config = dict(
    num_attention_heads=2,
    num_key_value_heads=2,
    norm_eps=1e-05,
    positions='learned',
    qk_norm=False,
    init_std_qkv=0.0442,
    init_std_down=0.00902,
    init_mimetic=0.5,
    weight_decay=0.063,
    warmup_steps=200,
    schedule='wsd',
    final_lr_fraction=0.0,
    doc_mask=True,
    train_tokens=97240000,
    dataset='wikipedia_en',
)
Each number is 500 + 25 x the weight over its row's rms, rounded and kept within 0 to 999. Layers, rows and columns count from 0. Numbers have three digits each. The size before them is the row's rms in percent of the matrix's.

# layer 9 MLP down (transposed), 512x128, rms 0.179, rows 55-76, columns 64-127
086:504533472510495510540509517564515446510531495477522463453472495511519534489512556498513521498495467524487535503482524506523542494475460504490478468531479536485518506520480497510501487498521531
108:500496504517474536476484526506482500526500499491481472506509518525540518522494483502573508492538512526485488486552527494511462522514502478480516498489454517472467508512488494520512479484501461
092:512525506492497547484483488484471496540506523556469498517484491466508489512502504488487476483526498444538523506512525526552469513502504479512510492496458522488492493519495520518510546521484514
114:530535498546517508499466523556484472498581527464512502488540514495472500475530464508491508463492516498495511512475479512545488479489454531478502471472492474524565522537462529514498492506551516
103:518513498501536537492508524526493537507440540506469474517475517503557522484482509474543480509473495488494495520516463511528492496519494517459511549466480486498506516517508474499487416516499499
113:532500525475494485531469488504477515494503507502526515492531515535522494432519517533475517490528452520502510497526501527518480550534483497512531457481463472484475530473520403448479499504490470
103:528507539499494494509452533517490529453503527501454478495483523474530500510477509537472492558460505526529541456483489461490502505478515495502454486545505475494449508495536495540545510448507496
108:506527478488458523466507512494494483513477456484525508470492528495489491484507502472509509538486518479487474531494520481469510502515512486539534503573478541473460448481538497496471513496554487
097:491514512510537467477504504501507511520512531527497505532497473497521512502505497511466508519496480481501495504469501488544548516556462484518525505525489500544538458523511473518461500439500492
096:522529558486500515481494524490475481497511552494483509518465535466491507496514523507527473527514453518506499509525554486498479506509521506455495423509497486498523487486491471498490514424509542
099:523478520466524479489486529498507494533501470496491507511550440496519490473495518517496490476543510505454510495494514491551509534523494464487512502471485458535514556512465535450543472500479490
098:508497515487545533522492530491492504487496547533510494459503507500476567502503474502547500506537480499505462453544492529515528553500526483531500466526508523481497480508489507495494540523498521
113:475524511506553523486471541517493484518480512493453524506478506480464522500511514504493461515481496488493502475507482459527487438500578511491534549491513436509483570510479518498466527481522469
108:527535462499500482510514509484512535468525452481510483483541499504515514504527523485496516462466473547465524498477512526480533518523538499500526508534497485508535476499557486531519494446519508
099:546483480530512514484509522484489471483548494548489529521510504498477515491464499514520517485473489509513477489477505473482475472492541470515507500523463520455468544537495566483499460442523480
097:484496496534495487519486487502471566547512527484512494521515428472525486487548495498487510492512480474492489481536508477486442489501514493499498439524474498535471479552491530473516496508491535
100:478486493486514541476502525500482504462509518526471469514495520534502511495489479527518492496486502518483493483498511467507533470485482526483520540517476520511516577521496507523491476531541518
102:516557473494521489479485541488503468494448516527509506514527470510509493505513515492469510507496507496490459517517523488477524499491513506457535447555472505550504486524489466491519485493499499
110:472486478470503511524551569513528517486455481478510507460515505522531535519483485509490472523535489497468472532464557505485482490524542497517521461495525514515518540498517483481538478490527489
105:495495496513470513509512492499519507528548480473510487512517467512470475549543512487552485481512564475504493482482452553472502477496545481536535514468489474504481529510478512478489494435519536
095:476505487519520506481473474453502437483502537506531488501491535494503506482533476508485500492468457475513470481503470491477524521485471506480515499452514474471497499498454495488502441486529503
104:519542491509487509515512444507475525494495481469488487504472501489503472504485557472530518486494479530472475589477488503484484502485526502494491482502518531548488498475506517499505551523491498
# layer 9 MLP up, 512x128, rms 0.178, rows 56-76, columns 64-127
106:477517529475544493508513501496467537510497515463485486525526518506472537490515520463505523517474488475501536454528494516472478471447504469472499470493500461487459463489545531534496507487525542
093:485498491500503488536514538496503475466461507494475512532502508485464501499486491521483510465514533447505491461470525463460512493483531490486506484531533521519507467480466518434538565456516519
111:495487502454492462533519486514468534505532527500485473466465519478516478476489502472509503519533457483497503530514502478511475497503500510468486522491480526497480504517521507486571509496491499
099:518452556513527505486506475474495504508474458498501473529469500511501476503485506497490530522535492493574484502470466523458529521502501549501491535518488490512476499483479480548459536538484506
100:518443525492497494478529494505504502461488473500510498499518531520480528485498515489493508484480502506525539533524460565494520470499517528566475519517457475489498527495512490503509529523529526
103:530509494516523472550449513460473492526482479480490524486506521545481553522484506496510530495496509506506503463477467503493493498534519557487527496542474562502506544493451480484501519485472496
112:466524515488500513481524505512511521569531481457489492459515501504508510484494465500510477492498540479525529528487478510506517538515524484452528500534483522503461506491498503522504510475481492
095:484484500491514516487560484495507475509480510511514530472507490479486496504443532516453499518426487467530473497497514506530482495498519500502441477480515482543526486496507509511520478484513503
103:484504489503456490491469510480510526496472538505519546478497490466467487447556498516507505484503495492483504515505483515515546458502479495469476489521490505470468479512520475461526487543471514
100:487512501482512524493493520533497482472487508491498489572470507515496516482488504492506495447508503475496583522469521484476470490497508507471459510484494555457473483447509489529513483488481502
100:495493502487494495490515484538531516481498496544499508456529454500517442534488512533481555535445512491487477494472480532491493477436496516527502489459466499472508478470470503515506522502478499
106:486492553506506485453541515509533460511507482475504487515536500501499492499494536531517484481479499517467477466508433508464545516465544513517517501517508518499493518521518508464465516516480496
103:527511500520530506515492500475425530489480514477484495542467522534508530507484473523477510480477492455506525495495503512510440475512522497491487446512544478510531531488467466497529521520477545
099:535513474500491473513483451544493500493478523533514514492496491501502494534497456508521507497480529517543480527522521532459492522573505497475531476486512492506512525486500462543490481534447555
098:489457509496464466478483479491457497561536512508521493536493503496461465520478474483548482462492494488490512467530450499488475481475499513486483488496487528484500498464493468495512527511464463
105:503508489496481505466542524506495512431501483524482515530499503436499469455511495457507527478481503523499490503497500524526485487505508483517454485509461454500456523507531530520536488483511512
100:498459518507512466550497500485522519523510506523515487492480486513512493490488478530519492470485448477512530513465484495509507483505503516488475504447530511505481471463545480508521505559506537
100:511526509514463486469476465493484539504479499507506499455522489495509474469492476519476476531451511477511517533500519481452482485544490463497476525520504499514509493473482489489508491496518512
098:481499542494456517528452497528530521474465473505526528466494533493507491476495498503473510494462450498541494472497512467518482480467505508470480502524524492479493516489492493523516470525477494
099:525492454477476468503528547540492533489480489518503497506491494486482453481494485451515492475502514484512516482486492481512425465486472474487490509508486509528500530500523438513513509546488548
103:483475516534497487495502461569480482515488512502480439496466487475478486471483539483508523520486501439527501508481466440468545457542530479496504523518483506497492494478493486477492523530519490